{"n_head": 3, "activation": "swiglu", "rope_base": 10000.0, "bias": "none", "tie_embeddings": false, "init_std_down": 0.00973, "beta1": 0.9, "decay_shape": "linear", "batch_tokens": 16384, "train_tokens": 94890000}
Each number is 500 + 25 x the weight over its row's rms, rounded and kept within 0 to 999. Layers, rows and columns count from 0. Numbers have three digits each. The size before them is the row's rms in percent of the matrix's.

# layer 3 MLP gate, 320x128, rms 0.0912, rows 316-319, columns 0-63
097:485500528516480522473509498526524532458500518490463512527474458497490496511522490522503519537541532477512497475514535537504526478504463504509472499487531494474500503569472489535469499484482479
104:506503506468477427478497515519511511502496492479487471463508528519536546537506487483493515484511469501501500490454471521479564520503490518488454499544497500556524497506548473516485501479488510
100:522490514522513498528544518489458502497445497525506491549448541512491498512536535532499476514524533537518521501458518499499518517498450472447495535518518505486488489523533489506488496519501507
103:557515519498515476530508494469502478493474522464510480492495500499469519496523520492483477516554507487495543518484487464498474517497500507512465476477509508484462503500547497492463525488507509
# layer 3 MLP up, 320x128, rms 0.0851, rows 316-319, columns 0-63
100:530496483507494486491534545511505482531490473462475529473478498538531520504511506474486484539537494500543481503462493506490493480516500449474512477517460530507468528493440478514478549496514483
102:528518468469402491515511510521524494510506474504465496460495465492490467503482495469563507516490480510541488528500481447509495493494537471493556495520536485511483475493492485531544506519490509
104:542510540501478520523467488520521499507483445540504502481482519481539484519533495529450501483507460491502459487508516525520494494487510500490530527498449516481481505461513508508487517509522517
105:494471527499498475516540512466526479514459527507498505534501500491499492491513542460526516468499565480566519485522502441529516447497504473522463541475513503456485512464524496489474529488511441
# layer 3 MLP down (transposed), 320x128, rms 0.074, rows 316-319, columns 0-63
101:513508505540481530485515492549449473484498527524476499552525522514486491510499486538495481506495514538488528471478506484488458490550470462505509534518484500491448503465469487490484515478491522
104:486476522491512506453520472520529511505493506510467488491489489521507529517492559492511536453531498523487501516507482523486483508529477517516469506514485528514531501508445493537552526468524507
104:490502476485513420490527487471496529531543519432502466501507467494526485488493488519553547477470501483522493497502491481514504532548460517505487486487504515513557520514495491508499510485541503
106:489489472488483498521522483509483490489517485519513517527475553486492513510509517544476468482484509504495452453485511487483466507519524505505530486513532511542481515486507483474479460483522561